config.toml
n_layer = 10
d_model = 128
n_head = 4
n_kv_head = 1
head_dim = 32
d_mlp = 256
vocab_size = 8192
activation = "squared_reglu"
norm = "rmsnorm"
norm_place = "pre"
norm_eps = 1e-06
positions = "rope"
rope_base = 1020.0
rope_fraction = 0.5
qk_norm = true
attn_scale = 0.177
bias = "none"
tie_embeddings = true
parallel_block = false
extras = ["gated attention", "exclusive self-attention", "value embeddings", "hashed n-gram embeddings", "learned residual scales", "capped logits"]
init = "normal"
init_std_qkv = 0.0684
init_std_o = 0.0153
init_std_up = 0.0684
init_std_down = 0.0108
init_out_by_depth = true
optimizer = "muon_variant"
lr = 0.00548
lr_mult_up = 0.608
lr_mult_down = 1.5
beta1 = 0.95
lr_head = 0.0103
grad_clip = 1.0
warmup_steps = 103
schedule = "wsd"
decay_fraction = 1.0
decay_shape = "linear"
final_lr_fraction = 0.0
batch_tokens = [8192, 16384, 24576]
seq_len = 512
doc_mask = false
train_tokens = 148800000
steps = 9489
dataset = "wikipedia_en"
Each number is 128 + 24 x the weight over its row's rms, rounded and kept within 0 to 255. Layers, rows and columns count from 0. The size above them is the row's rms in percent of the matrix's.

# layer 4 attention query, 128x128, rms 0.181, rows 0-10,32-42,64-74,96-106, columns 0-127
size [ 47  88 131 135  81 104  96  96  89  93  71  51  75  90 126 108 107  99 110  99 120  90 166  78 104  73  91  84  78  75  83  83  65 105 101  80  84  89  86  71 101  84  85  77]
[[136 167 151 141 124 105 102 134 101 106 158 126 145 156 128 138 135 142 107 176 151 167  69 151 112 124 115 116 106 160 165 119 115 149 113 178  83 132 110 120 127  83 107 108 148 133 125 162 144 107  81 138 128 133 131 158 129  89 112 139 134 121  98 101 121 131 124 127 163 133  62 113 141 172 110 129  44  77 140 124  85 131 112 116  95 102 118 137 159 167 115 137 153 105 159 134 136 116 113 141 106 123 150 124 158 119 156 127 108 112 124 136 156 130 133 141 155 114 112 137 148 123 106 161 111 123 109 117]
 [122 134 114  84 123 119 191 135 125 128 146 127 168 149 115 145 128 156 120 107 107 168 110 190 144 126 130 145 119 140 123 110 137  89  91  98 137 108 133 112 169 168  99 117 125 159 102 111 126 130  94 164 103 113  82 154  87  98 143 100 138 130 135 124 137 139 148 149 152 129  92 123 130 144 143 163 159 108 130 126 141 118 125  94 121 175 151  73 135 101 129 119 139 111 125 168 119 115 136 154 162 123 155 101 146  91 120  96  88 144  86 145  94 115 138 106 139 115 111 150 153 116 149 138 157 179 108 100]
 [137 165 120 154 130 109  99 139  97 121 184  95 177 143 122 151 145  97 141 146 176 153  81 112 126 132 130 120 133 128 132 116 137 130 148 143 122 137 110 125 167  63 100  96 133 120 163 128 144 119  75 125 141 164 132 139 117 104 123 152 142 161  66  92 110 146 147 121 102 137  77 106 129 127 152 113  79 142 167 131 145 132 105 136 124 101 119 132 148 114 129 105 148 111 129 166 142  81 148 121  93 163 173 145 161 106 155 119 101 147 148 145 148 143 134 110 174  95 132 140 132 115 114 139 124 138 119 143]
 [133 100 131  96 119 137 159 132 141 110  76 134  94 111 157 107 128 149 128 115  97  77 179 125 144 122 112 136 156 117  87 142 143 135 130  96 140 106 155 131  79 160 161 130 120 126 112 121 136 134 199 146 114 131 118 106 135 132 170 133 114 107 165 135 159 125 118 140 129 101 194 170 107 125 120 164 165 139  89 147 133 144 152 132 175 163 164 128  92 125 122 139  77 162  99 126  96 129 111 151 147 107  89 113 103 147 122 130 122 122 111  86 129 123 154 145 111 139 140 120 132 134 149 110 127 109 168 131]
 [ 96  90 142 120 121 146 164 153 165  98  86 166  94  94 134 147 132 123 118 124 128  88 174 156 140 127 150 124 116 101 132 152 128 117 138  92 139 131 113 148  99 196 157 159 163 150 120 132 127 139 151 114 137  98 140 102 136 128 122 135  82 125 149 152 134 155 131 138 110 127 190 138 127 127 154 143 132 151 122 185 134 126 162 135 116 149 135 148 161 167 130 158 104 141 112  82 136 151 130 132 151 123  86  95 110 152  66 141 153 112  96  91  92 141 122 120 124 177 156 120 108 128 137 130 126 115 142 125]
 [146 118 132 147 145 133 117 145 120 146 134 115 150 148 110 151 154 112 136 149 145 117  78 140  84 125  86 103 121 135 124 119 136  99 135 127 118 111 106 140 152  97  88 124 140 138  83 136 144 125  95 164 102 153  88 133 102  67 142 134 120 112  95 130 137 119 139 127 137 119  98 160 102 129  87 154 107  97  92 129 120 134 140 116 110 157 149 126 141 110 103 125 138 127 169 147  87  90 132 155 112 136 173 107 151  88 105 154  62  88  69 106 106 123 167 152 131 108 113 131 124 120  99 180 106 161 133 120]
 [134  96 121 101 127 147 167 125 143 123 120 114 107 137 138  91 103 130 107 109  93 122 116 132 137 129 123 139 115 151 114 174 123 129 124 131 126 104 145 117  95 176 160 160 146 132 141 121 108 134 138  83 112 122 153 126 152 177 133  94 103 137 185 155 129 110 120 159 127 132 170 184 163 110 117 141 139 121  88 111 133 135 116 133 138 145 167 118 111 131 107 131 116 130  89 120 182 157  90 155 218 112  96 120 103 141  81  88 153 105 133 137 148 131 123  93 121 116 147 123 133 136 138 126 110 163 168 116]
 [121  96 128 140 141 151 154  80 142 171 120 125 123 156 112 127  93 141 135  99 147  97 167 139 153 110 150 137 120 138 116 115 102 110  84 161 115 166  91 133 151 136 180 154 153 131 114 146  97 116 117 117  83 108 132 174 147 105 128 136 138 116 120 107 129 111  78 136 157 178 116 136 131  93 132 117 125 103 101 149 154 167 148 103 108 102 125 141 103 119  92 136 129 118 163 127 121 157 117 133 131  93 137 127 131 144  71 114 120  55  93 112 159  99 123  90  92 141 155 145 135 140 115 133 148 122 169 124]
 [160 144 136 127 107 115 106 150 123 141 119 178 139  95 192 163 189 207  75 134 171 125 117 127 141 141 136 123 112 123 148 145 115 147 115 121 128 147 127 150 115 127 125 141 145 136 105 180 125 125 116 126 111 169 124 153  93 127 123 107 128 155 153  78 131 155 143 143  83 130 159 116 123 130 157 146 118 106 145 117 127  96 144 121 166 112 108 114 124  96 128 126 118 123 121 113 174 111 145  98 157 122  96 142 139 106 168 110 104  98 152  91 134 134 100 159 116 154 145 165 185 127 122 143 139 128 139 132]
 [ 94 123 118 121 122 166 161 145 156 113  91 146 105 124 180 144 113 113 130 100  98  78 164 143 142 153 171 182 127 112 103 147 137 103 145 114 110 138 124 118  90 132 154 154 119 174  80  99 123 154 163 140 139 105 132 149  67 118 143 110 131 113 138 147 121 107 131 106 132  83 168 163  96 130 110 166 107 152 139 115 149 133 154 156 136 118 138 130 121 151 144 136 100 152 116 117 116 116 141 167 145 123  97  90 133 176 102 179 162 111  88 121 127 102 145 144 149 104 109 118 105 118 148 113 132 140 122 134]
 [139 130 116 154 146 117  52 103 120  88 119 154 152 128 110 169 152  97 103 145 151 155  97 118  98 140 130  93 145 141 165 113 127 114 141 130  74 144 115 158 163  95 117 106 115  99 122 149 166 127 121 145 153 150 112 144 144 128 160 123  78 168  85 122 117 138 152 132 104 112 107 111 112 121 163 151 123 123 158 112 121 140 142 119 145 118 151  96 111 104 113 111  93 125 169 127 142 106 129 128 123 147 162 127 188 140 160  93 135 109 114  89 127 134 162 131 143  84 132  95 118 107  77 135 112 133  94 144]
 [ 95 108 137 114 113  99 187 111 119 127 179 129 155 152  84 140 142 155 102 108 126 115  96 174 127 129 131 147 127 151 116  90 111 137 103 133 121 145 139 120 122 138  77  83 156 155 107 131 172 154  89 170 141 124 114 110 111  90 127 138 161 103 129 102 111 144 130 110 151 124 109 123 107 167  93 150 131 108 159 134 117 150 152  97 155 132 124  72 111 104  92 118 127 152 167 151  82 135 143 140 157  77 163 123 154 152 139 139 137 153 124 116 124 137 118 165 131 138  93 148 159 146 136 147 118 157 153 117]
 [ 95  96 103 161  86 120 139  74 126 162 103 141  98 121 144 141 125 181 134 137 101 107 119 156 113 139 146 141 144 169 111 113 132 115 156 115 131 109  99 137 101 154 143 162 169 164 100 145 121 160 131 150 140 100  97 137 123 101  95 111 109 158 151 183 126 128 144 103 123 104 140 163 102 168 132 155  98 132 157 132 157 119 158 139 122 167 125 121  83 132  97 116 128 144 154 131  71 182 134 126 159 113 118 131 115 137 110 108 117 124  59 176 121  93 135 117  97 129 130 126 145 125 132 123 132 129 121 127]
 [ 96 130 152 164 103  96 144 104 119 112 161 143 150 121 120 134 116 138 112 115 128  88  87 163 131 133 122 140 141 151 102 100 124 126 173 126 143 134 116 107 110 116  91 115 150 147 153 158 170 145 109 164 166 160 111 113 112  71 155 157 161 136 103 128 114 121 132 111 118 100 128 138 106 143  87 152 103 109 177 132 163 166 132 154 160 169 125 134 137 135 106  97 110 164 161 180 107 140 132 129 153 111 124 136 124 152 153  97 113 172 140 153 145  90 148 184 136 132 101 163 145 141 153 128 107 107 156 134]
 [119 136 102 114 107 139 139 132 137 133  69 133  62 133 188 115 123 139 133 119 106 126 166 129 129  99 138 128 150 105 101 118 131 137 137 125 124 111 142 104 117 200 155 161 140 108 100 124  81 132 191 153 105  81 126 141 112 128 100 121  97 126 172 164 135 114 101 154 140  98 148 138 153 130 157 150 144 147 105 128 113  99 138 122 160 165 142 143 123 138 126 154  96 102 117  71 136 124 121 132 137 129  92 108 111 143  96 138 134  69  91 122 120 120 131 119 103 117 120 115 147 116 112 138 170 149  86 126]
 [126 123 115 112 142 112 164 110 110 125 109 158 104 144 157  98 133 132 130 146  86  88 166 143 172 126 122 144 148 122  85 117 192 108 101 100 147 125 124  96  74 167 141 132 137 125  98 127 144 123 154 110 113  83  96 120 147 121 137 137 112 124 186 148 154 108 123 145 122 110 178 121 107 128 127 158 175 119 138 138 146 137 129 149 150 166 149 149 118 139 159 154  64 116 109 121  94  91 103 138 150 153 103 101  98 146 103 139 110 147 118 137 124 115 155 108  94 156 119 130 131 145 178 119 139  94 135 115]
 [123 141 102 206 107 139 120 115 115 118 145 104 112 171 101 131  93 130 126 158 163 136 132 123  86 106 159 138 109 146  95 100 109 105 141 141  72 132 124 133 155 155 109 123 123 108 156 150 112 128 167 114 125 145 157 146 124 104 140 117 127 115  79 146 107 130 100 133 100 114  94 147 123 105  85 164 105 109 120 113 102 179 141 137 146 133 115 114 116 135 118 117 147  91 148 133 141 146 134  84 134 129 130 158 158 187 140 128 122  82 137 122 109 105 129 144 140  93 123 173 123 126 139 187 117  98  97 166]
 [126  76 127  88 130 131 151 143 160 156  74 136 136 110 149 114 141 122 107 131 107 117 191 117 115 128 119 150 124 129 113 135 158  99 136 133 153  92 140 121  79 140 156 132 146 171  91 125 143 147 138 141  80  90 117 137 110 127 131 105 141 123 168 143 110 114 111 127 147 117 165 162 148 139 139 169 178 136 124 129 110 105 138 167 133 173 137 106 145 156 110 141 127 124 135  68 133 107 142 131 139 114  92  92  97 153  71 139 159 122 127 112 126  95 104 131  83 152 135  88 118 127 117  96 160 158 128 115]
 [107  88 128 151 103  77 170 115 117 144  71 126 134 153 156 135 135 169 142 131  86 122 108 137 150  99 116 129 107  88 123 107  98 117 142 138 133 178 109 120 128 118 108 112 142 149 123 151 134 108  86 155 167 109 144 126 162 126 134 120 131 114  82 132 144 121  88 117 127 124  83 131 153 161 125 138  80 132 152 114 121 154 137 150 114 177 138  97 136 129 101 165 100 158 160  57 116 111 166 155 101  97  94 151 105 132 115 156 134 105  97 127 116 119 119 108 124 113  98 150 118 120 102 123 165 134 146 133]
 [108 106 166 122 108  75 124 115 103 104 172 173 107 130 171 140 133 123 116 132  88 120 116 148 151 147 135 120  77 147 182 124  71 151  98 158 115 147 182  99 121 123 137 185 147 190  98 160 124 115 145 130 126 115 105  93  80  87 108 144 127 160 146 151 144 140 125 145 113 117 118 161 112 164 131 141 130  92 150 101 120 131 145 129 154 124  97 129 145 137 144 124 147 154 130 110 114 138 137 119 129 132 102 100 117 151 124 143 120 145 143 151 123 141 128 134 140 151 161 171 162  81 130 152 119 119 141 147]
 [104 109 103  92 127  71 156 101 157 146 129 122 120  82 140 131 129 111 118 120  89 132 133 141 119 149 156 118 122 116 122 107 136 138 142 125 139 111 136 115 127 177  89 162 147 145  80 149 121 163 105 141 131 110 130 128  71 148 138 102 125 126 172 147 106 121 163 117 138  83 134 147 121 176 127 105 149 179 128 138 171 141 169 129 150 145 127 107 128 137 137 158  92 189 154 136  99 140 166 176 139  99  86 115 122 120 134 144 172 140 125 183 123 162 112 148 119 144 134 103 129 128 147 120 105 131 109 146]
 [162 142 105 139 136 118  92  94 114 146 158 115 145 149 103 148 157 132 150 162 129 156 104 109 109 114  96 106 115 146 150 113 140 137 151 149 110 113 118 100 171 113 105 110  98  71 134 104 144 107 115 104 189 133 131 148 128 110 149 128 161 139 123 125 119 137 141 117 130 119  57 106  96 122 139 114 119 105 127 118 111 144  86  98 124 113 154 141  78 100  99 112 147 103 171 139 108 123 140 112  78 102 165 138 144 154 150  93 132 158 132 147 165 148 166 158 152  93 154 127  88 125  95 133  98  96 133 138]
 [138 144 182 173 149 127  82 145  92 111 180 111 153 123  77 151 142 108 109 171 143 149  85 109 119 120 127 108 104 137 165 126 106 145 118 151 130 157 129 150 143  57  93 101  94 125 144 123 141 124 112 142 145 157 134 148 110 120 130 149 161 117  92 101 109 124 139 114 122 144  60 125 136 132 105 108  75  97 141 109  97 132  96 113  96 107 108 149 135 151 132 109 180  91 149 142 154 124 142 104 115 130 154 155 146 134 158 120 109 132 135 134 123 124 112 125 170 115 125 133 130 141  86 137 118 120 119 154]
 [110 144 114 109 141 116 145 146 110  96 187 141 170 144  97 126 150 125  89 135 138 117 101 130 133 116 147 126 115 157 131 105  87 147 162 132 110 151 104 174 137  96 135  70 113 100 169 155 160 127 167 167 163 156 137 138 156 122 174 138 146 109 104  94 120 162 131 120 128 120 133  99 125 153 126 144 134 127 142 134 119 124 153 120 147 132 169 113 105 111  90 121  80 138 125 153  86 125  94 133 128 118 119 160 171 125 203 130 129 126 126 107 139 133 149 168 165 137 121 162  96 123 104  98 130  96 130 137]
 [156 150 115 135 144 105  94 112 117 144 161 141 177 137 131 152 156  88 115 160 191 155 107  67 127 115 132 124 152 118 132 151 121 111 189 134 102 138 144 143 145  86 132 110 100 107 139 131 114 129 136 144 145 180 129 113 144 103 144 178 137 134  41  83 130 159 149 130 116 149 115 106 128 135 144 104 114 154 151 144 136 132 117 137 114 129 138 164 150 141 131  91 150 152 125 150 117 128 106 114 105 111 136 175 154 123 154  99 108 158 160 108 146 113 140 136 160 103 139 130 109 116  90 122 117  98 109 143]
 [138 150  98 121 133 144  76 126 126 130 116  90 114 133 170 138 131 154 156 130 151 150  88 164 126 152  89 122 176 136 140  93 186 138  90 159 128 121 159  57 106 104 132 120 120 121 164  70 128  82  95 146  89 134 142 149 127  99 138 164 120 143 140  93 126 139 124 165 119 141 105 128  93 114 129 140 125 120 116 166 119 139 106 111 127 150 139 127 125 158 115 117 146 105 157 146 127 112 109 132  99 111 124 126 126 124 116 109  99 121 149  96 131 122 172 105 146 120 159 125 133 119  98 174  97 114 148  70]
 [126  46 115 122 124 144 176 105 178 117  86 143  98 108 155 128 135 145 121 131  91 126 163 140 124 127 138 155 121 115 142 156 177 124 147 127 163 133 112 133 117 175 157 142 170 138 108 151  68 100 130  87 110 115 116 109 121 148 146 122 128 112 140 170 125 120 141 104 142 105 162 183 114 154 159 140 139 120 129 139 132 122 109 141 117 126  99 120 142 127 153 147 125 136 129 114 151 111 152 148 126 153 128  76 102 127 103 151 152 118 109 164  96 154 132 112  72 153 106 120 135 127 158 144 124 176 143 162]
 [119 121 123 123 149 128 145 141 146 106  96 153 154  94 153 147 140 157 106 144  97  66 142 145 131 198 122 110 166 130 123 151 165 133 134  80 130  96 157 149 100 137 116 143 117 142  59 106 113 131 150  87 110 142 108 120 133 107 170  95 139 134 110 157 114 132 118  76 121 110 184 164 114 155 151 143 132 161 116 131 134 160  92 135 127 145 143 128 125 154 152  86 141 135 129 108  87 111 138 144 152 149  87 104  88 126 125 146 117  97 117 145 102 121 158 115 121 132 165 140 124 117 149 107 155 131 131 155]
 [118 110  94 116 135 164 145 119 129 112  91 128  98 110 136 121 139 178 147 107  72  73 159 154 168 114 140 116  85 108 127 134 168 132  95 128 118 109 158 173  86 175 136 128 148 137 111 134 117 144 144  81 109 109 137 136 152 114 112 110 127 129 153 154 117 103 127 128 143 102 170 147 124 121 118 124 123 119 117 128 148 102 128 107 121 147 144 120 170 118 155 154 116 105 116  98 153 156 111 174 159  96 115 108  79 154  92 183 123 111 107 124 137 133 114  88 115 122 142 110 102 133 166  95 153 134 153  90]
 [151 121 150 154 109 142 133  99 119 120 157 168 124  90 134 107 133 103 152 145  99 104  93 151 115 142 162  92 138 144 181 158 144 142 147 139 120  77 122  99 155 154 125 123 124  93 153 154  97 126 114 102 146 129 158 146 148 135 109 151  99 107 130 132 121 148 128 144 141 118 149 159 123 118  82 109 127  88 128 155 109 132  85 157 127 106  95 134 108  69 107 108 146 123 133  80  98  99 111  92 106 114 136 104 159 147  72  89 170 122 125 130 152 115 135 133 105 139 188 129 106 122 133 160 140 146 149 106]
 [148  95 145 147 133 126 142 119 155 106 125 126 130 118 143 118 122 171 114 104 125 132 159 107 106 145 170 149 106 130 165 149 148 144 123  85 147 134 142 130 118 162 123 147 157 173  92 104 138 139 159 151 133  94 128 105  93 139 164 108 161 120 184 130  85 121 144 132 150 100 167 127 140 165 125 168 128 124 150 112 104 147 106 134 151 120 126  77  99 114 122 128 111 136  98 101 182 110 124 143 143 132 123 108 162 118 109 149 162 109 103 141 173 146 115 150 115 161 196 160 179  89 121 130 141 152 133 137]
 [140 103 133  98  98 125 132 126 168 115 129 161 134 139 193 146 129 147  93 139 119  99 153 122 113 127 118 155 117 112 116 145 173 120 108 120 152 131 131 114  76 152 128 173 138 185  74 142 127 175 169 108 112 100 136 108  89 142 120  98  97 119 170 175 135  91  96 128  97  94 167 175 144 144 125 125 123 125 122 104 127 122 137 132 129 132 128 122 139  95 118 134 101 125 121 133 123 103 152 150 114 151 147  99 113 142 110 187 141 134  84 143 128 116 155 113 115 137 117 143 157 114 143 127 128 194 130 142]
 [114 128 148 143 126 122  72 109 109 110 135 100 143 134 127 139 116 149 124 155 169 161 103  99 126 188 133 138 113 119 129 123 136 156 152 192 110 145  93 137 150 125 133 130 135 133 157 137 139  92 162 138 170 151 116 131 107 159 168 171 152 117 142 137 148 117 133 152  94 141  98 128 142 104 142 171 123 145 149 110 139 142 113 108 148 129 141 154 149 128 116 100  87 126 159 137 128 124 136 122 121 123 130 154 180 121 153  62 140 104 146 122 194 136 135 145 166 123 152 130  83 109  63 133 115 110 105 129]
 [115 130 139 189 136 106 152 106 125 112 178 106 134 192 112 157 124 130 101 168 136 114  97 157 115 118 129  97 129 154 134  99  98 148 140 153 126 121 143 117 121 120  93 136 130 138 138 137 116 155 119 140 135 137 128 185  93 117  97 120 171 119 111 142 104 153 113 103 100 122  34 132 135 157 130 121 105 110 171  80 133 124 128 134 148 108  86 160 117 133 119 112 151  80 166 135 109 118 136 129 125 130 146 121 137 180 144 124 154 130 136 154 126 142 122 165 157 103 104 145 135 134  87 133 116 129  90 117]
 [160 154 153 167 116 115  94 147 140 147 157 119 112 138 145 152 120 128 132 148 139 150  74 111 105 149 145 116 119 147 172 112 135 166 180 156 113  84 156  94 135 129 105 127 112 168 122  84 131 135 148 172 111 136  94 155 110 116  76 106 140 158 101 131 101 138 155 121 102 122  80 135 125 119 167 104  73 122 156 106  94 112 118 111 107 158 112 156 160 115 148 112 178 119 115 134 105 120 139 141  86 146 109 128 117 123 138 120 127 152 121 153 141 135 123 114 137  98 134  97  99  90  99 139 111 107  86 104]
 [125 152 155 185 139  90 126 130 114 140 179 123 129 153 129 151 129 134 111 162 151 162 116 123 136 107 129 129 132 142 103 102 127 112 200 130 128 163 159  78 107 118 104 115 105 139 157 121 158 106 126 183 136 191 120 133 139  97 166 134 143 141  88  91 106 149 132 110 112 117  88 129 105 125 128 130  99 113 169 111 140 146 100 148 133 157 138 142 123 140 114 101 143 109 188 164 123 146 112 146  83 110 167 137 118 154 156 107  94 156 150 114 132 134 149 165 140 118 118 132 107 105 103 147 108 109 120 128]
 [112 100  87 124 127 129 163  97 115 110 128 124 146 154 115 115 145 157 132 171 135 137 115 182 119 113 113 146 154 112 116 108 144 138  97  97 155 120 104 103  90 132 122 154 167 126 159 160 105 121 112 129 136 100 150 126  96 130 127 148 129 107 156 139 164 153 123 140 124 145  72 151 110 184 113 135 165 112 154 138 121 126 134 110 145 163  80 121 114 139  83 138 139 100 170 139 114 151 112 131 127 103 148  89 111 169 137 128 143  96 111  91 116  97 117 141 137 127  83 125 186 160 133 172 149 141 156  83]
 [ 98  98 109 143 149 149 166 143 159  93 107 152 151  98 199 109 120 159 108 154 145 119 140 121 161 128 122 169 123 102 117 145 154 123 132 140 166 142 134 123 115 125 166 144 143 165 119 127 118 131 135 106  96 112 122 131 125 157 125 139 118 160 118 142 115 112 112 124 114  97 161 151 146 137 137 132 117 123 134 117 142 133 120 160 142 111 138 110 129 155 126 146  66 116 129  96 119 139 145 123 138 126  74  74 111 109  79 186 140 117  89 155 121  85  93 131  99 186 135 104 129 157 169  86 155 153 119 126]
 [168 123 123 156  98 138  86 161 146 111  89 115 127 152 174 127 144 127  95 122 109 143 137 121 109 166 149 142 111 116 160 137 132 130 143  87 126 111 126 113 117 123 129 158 126 124 121 177  49 148 183 160 115 119 147 137 133 106  95 114 101 142 156 151 104 115 110 104 111 140 126 187 114 109 133 105  93 118 116 127 151 103 110 128  94 175 131 131 165 110 127 110 120 132 162 152 140 145 157 122 118 141  91 102 124 113 120 126 140 124  96 186  95  80 130  67 120 127 153 110 133 142 111 119 143 137 115 149]
 [133 127 121  83  94 171 172 107 141 150 115 133 124  97 148 118 130 104 140 128  86 108 182 146 145 123 136 127  99 117 108 136 152 102 105 139 164 130 126 143 108 145 142 123 158 140  95 119 109 155 132 141 112 121 132  95  80 140  95  96 121 109 192 106 141 152 138 155 178 146 186 165 155 145 147 146 140 141 115 128 103 142 170 142 124 143 107 108 167  86 144 159 174 115 111  78  89 126 124 154 151 122  72 122 119 141 100 135 125 120 107 117 134 114 109  91 104 154 133 112 105 125 143 109 130 121 117 124]
 [154 136 138 143 129 151 140 103  99 173 125 164 105 143 137 140 100 101 171 105  88 130 127 123 130 131 158 144 161 136 125 117 139 171 121 120  93 122 128 132 116 120 136 147 124 137 125 154 112 137  85 136 129 135 120 157 128 162 102 112 126 123 117 158 141 101 147 115 137 141 122 126 122 116 108 100 146  88 131  88 155 133 109  83 103 124  42 166 124 103 120 147 115 144  97 129 121 145 156 140 122 133 148  93  59 180  79  83 134 118 112 169 135 169 157  99 156 108 126 135 125 151 147 114 158 153 142 159]
 [149  98 124 136 136 106 159 160 112 132 175 142 132 148 130 148 132 140  96 123 108 144 100 113 158 156 119 102 142 169 122 151 146 139 135 113 136 143 155  86 116 175 105 114 139 164 108 145 111 137 131 138 109 119 108  87  75 138 107  77 108 128 150  87 133 106 138 108 130 123  98 129 119 168 138 119 151 120 136  66 161 138 156 148 133 148  92 132 115 133 103  93 119 151 130 149 127 156 181 127 107  80  92 116 126 107 110 150 117 148 105 194 142 161 123 163 128 161 110 131 165 128 146 127  77 115 115 129]
 [131 100 122 117 128 171 143 119 155 107  99 129 139 121 185 164 140 122 139 133 116 109 141 153 160 116 123 110 150 129 138 130 145 122 120  89 158 127 124  94 151 144 100 147 111 155  74 137 104 168 137 106 140 101 121 111  98 180 135 106 136  91 191 182 116 126 131 125 152  87 166 164 125 133 132 119  99 158  90 108 154  95 127 120 142 163 151 121 147  91 120 140 127 115 132 117 105  92  95 160  92 134 150  96 113 120 100 191 147 107  98 144 138 112 107 103 148 128 125 147  93 133 135 119 151 151 116 152]
 [165 118 123 125 105 105 101 136 153 156 180 133 159 118 118 132 162 128 123 165 171 166  95 104 144 135 148 119 157 145 133 138 148 162 180 136 110 138 117 139 147 106 135 146 127 112 121 119 127 119 104 139 129 144 157  98 114 107 162 145 118 129 136 108 145 152 126 135 139 118  68 131  94 141 157 161 101  89 135  91 154 160 137 140 107 162 158 114 121 122  87  67 131  99 169 133 106 105 135 109  71 141 166 141 132 116 133 104 130 142 119 126 151 140 155 140 156  92 131 141 106 142 109 167  63  99 142 113]]
# layer 4 attention key, 32x128, rms 0.173, rows 0-9, columns 0-127
size [ 79 147 145 130 150  94 136 104 107 111]
[[137 119 132 142 138 117  98 100 108 114 175 108 156 141  98 158 120 140 109 170 119 114  74 112 147 124 117 116 125 154 132 111 103 129 112 152 123 167 125 111 174 121 134 141 141 123 151 141 136 116  97 151 130 162 111 146 122  98 135 144 128 118  86  92 129 140 163 108 125 161  41 101 115 142 127 127  54  70 150  96 154  99 123 134 124  85  93 152 135 156 139 105 164 131 175 143 128 107 128 114 110 148 142 144 130 131 155 107  84 144 135 117 106 113 141 107 169 143 126 169 118 140 109 140 116 123 122 131]
 [135 133 139 155 135 130  93 119 106 119 171 108 155 144 111 172 138 115 118 173 150 141  76  95 120 125 116 106 116 156 138 119 121 138 151 152 113 165 124 141 159  71 118 119 115 130 154 136 157 112 110 138 168 184 117 135 143 114 140 153 154  96  72  85 113 135 152 112 125 152  78 116 130 137 124 106  90  94 131 119 138 126 118 131 119  85 114 139 145 153 131 123 145 110 166 143 145 116 123 122 102 130 173 161 151 135 200  89  95 127 134 103 150 132 129 144 157 118 133 177 123 127  90 139 106 102 132 148]
 [131 143 142 151 127 105  92 125 106 116 155  96 166 147 109 164 127 118 105 159 145 134  85 113 138 126  95  88 101 130 124  90 101 140 158 148 118 164 110 119 167  90 113 113 123 117 155 122 149 101 111 147 172 173 114 132 134 102 130 151 155 100  66  82 112 134 163 121 142 152  59 111 135 136 124 124  87 109 138 128 128 138 131 137 125  92 137 126 128 157 126 101 150 130 154 148 133 127 120 131 110 131 164 170 156 124 184  92  91 138 142 102 131 136 144 129 160 116 120 173 126 134  86 132  98  96 143 133]
 [135 116 137 150 145 127 119 134 122 122 159 115 138 143 117 132 163  86 148 162 162 124 119  90 123 113 139 101 135 140 143 128 107 105 144 138 118 156 119 147 104  51 138 103 114 138 152 143 154 117 126 130 153 181 151 104 160 125 162 135 163 105  75 103  96 135 173 110 104 163  94 119 121 116 127  95 116 107 128 144 133 140  96 143  94 103 115 124 162 125 139 110 124 133 149 144 140 141  87 134 109 124 153 154 145 125 170  84  71 126 128  95 153 147 106 142 138 128 172 149 116 107  73 137  95  87 148 159]
 [127  95 129 112 114 131 143 145 162 138  74 160  94 115 159  95 115 148 128  85  91 105 177 168 146 113 142 142 125 118 113 145 143 114  99 110 154 107 159 124  96 169 159 146 123 122 117 132  92 155 181 112 102  80 142 117 120 144 113  94 110 147 189 182 152 134 134 139 126 123 189 138 129 138 151 141 164 152 133 139 138 128 136 140 119 134 152 119 131 116 123 148 117 117 110  88 120 136 125 143 144 137  81 106 116 142  78 165 169 111 121 149 115 115 118 114 108 158 122  95 140 111 158 120 163 148 122 108]
 [126  85 102 148 152 167 160 144 158 124 111 116  73 127 159 119 134 124 130 123 125 127 143 167  90 114 144 151 132 116 137 136 137 111  94 145 119 130 125 136  89 148 158 173 126 139 102 169 147 163 129 124 114  79 131 155 113 129 139 123 145 139 148 131 146 140 122 153  98 126 151 163 132 140 151 159 148 153 161 117 149 143 145  95 129 154 113 129 141 116 133 142 111 103 117 126 111 122 172 173 121 100 139  56  59 137 100 141 114  84 109 170 171 142 105 116 116 147 153 147 115 118 117 130 154 189 114 117]
 [134 108 121 113 111 143 161 139 161 118 103 167  74  90 146  96 126 123 141  94 111 112 169 138 125 137 131 150 132 107 123 146 140 140 115 137 152 108 147 138 105 140 152 149 148 129 125 132 100 136 170 106  92  75 143 119 136 162 112  80 120 157 181 179 118 106 108 119  97 121 198 153 137  99 118 147 180 152 126 135 125 127 110 142 152 126 139 133  93  98 130 148 106 139  87 102 134 128 124 140 170 124  95  94 100 141  78 151 183 111 109 137 132 115 124 119 128 141 127 109 127 119 182 113 146 134 129 112]
 [161 127 127 118 118 144 110 141 137 106 145  91 146 148 120 136 147 149 129 157 124 132 123 106 142 141 122 128 131 121 116 122 126 119 160 137  94 110 107 106 137 108 142 102 103  91 178 130 162  96 109  91 156 178 114 156 171  95 141 146 156 116 115  65 125 120 149 128 170 157 123  80 143 156 128 111 126  88 113 142 104 151 132 101 128 110 146 123 127 165 116 121 132 123 150 126 141 135 105 108  82 134 119 171 138 158 184  68 112 136 118  55 135 122 131 112 113 120 133 139 126  96  98 155  86  85 146 133]
 [109 117 122  97  86 124 157 100 111 132  88 149 100 102 148 104 114 176 143 115  97 112 171 147 143 136 131 153 127 120 151 159 129 116  87 125 130 124 133 127  91 177 136 161 128 151 100 157 100 141 144 125  99  99 141 134 106 155 156 119 106 156 180 179 142 110 118 128 116 115 154 153 114 148 115 143 165 133 159 134 119 134  87 128 161 139 129 138 133 112 146 131 115 105 120 125 125 120 155 103 158 132  81 111  97 139  81 177 157 127 114 120 121  95  84 130 130 156 124  65 148 122 168 125 164 156 140  99]
 [126 104 127 105 134 130 151 114 162 141  80 175  69 102 147  76 125 142 133  93 110  93 179 162 126 154 132 128 131 111  99 115 137 142  94 120 134 102 133 147  85 159 154 140 134 122  97 155  95 131 140 126 109  99 177 125 124 136 123 105 102 157 170 173 164 123 112 122 136 107 158 126 112 112 150 127 148 147 108 157 141 121 112 154 128 148 142 129 137 110 127 168  99 134 102  87 106 142 135 120 153 121  54  96  98 142  96 155 164 100 117 144 104 101 138 123 122 144 135  96 123 115 161 150 137 125 134 148]]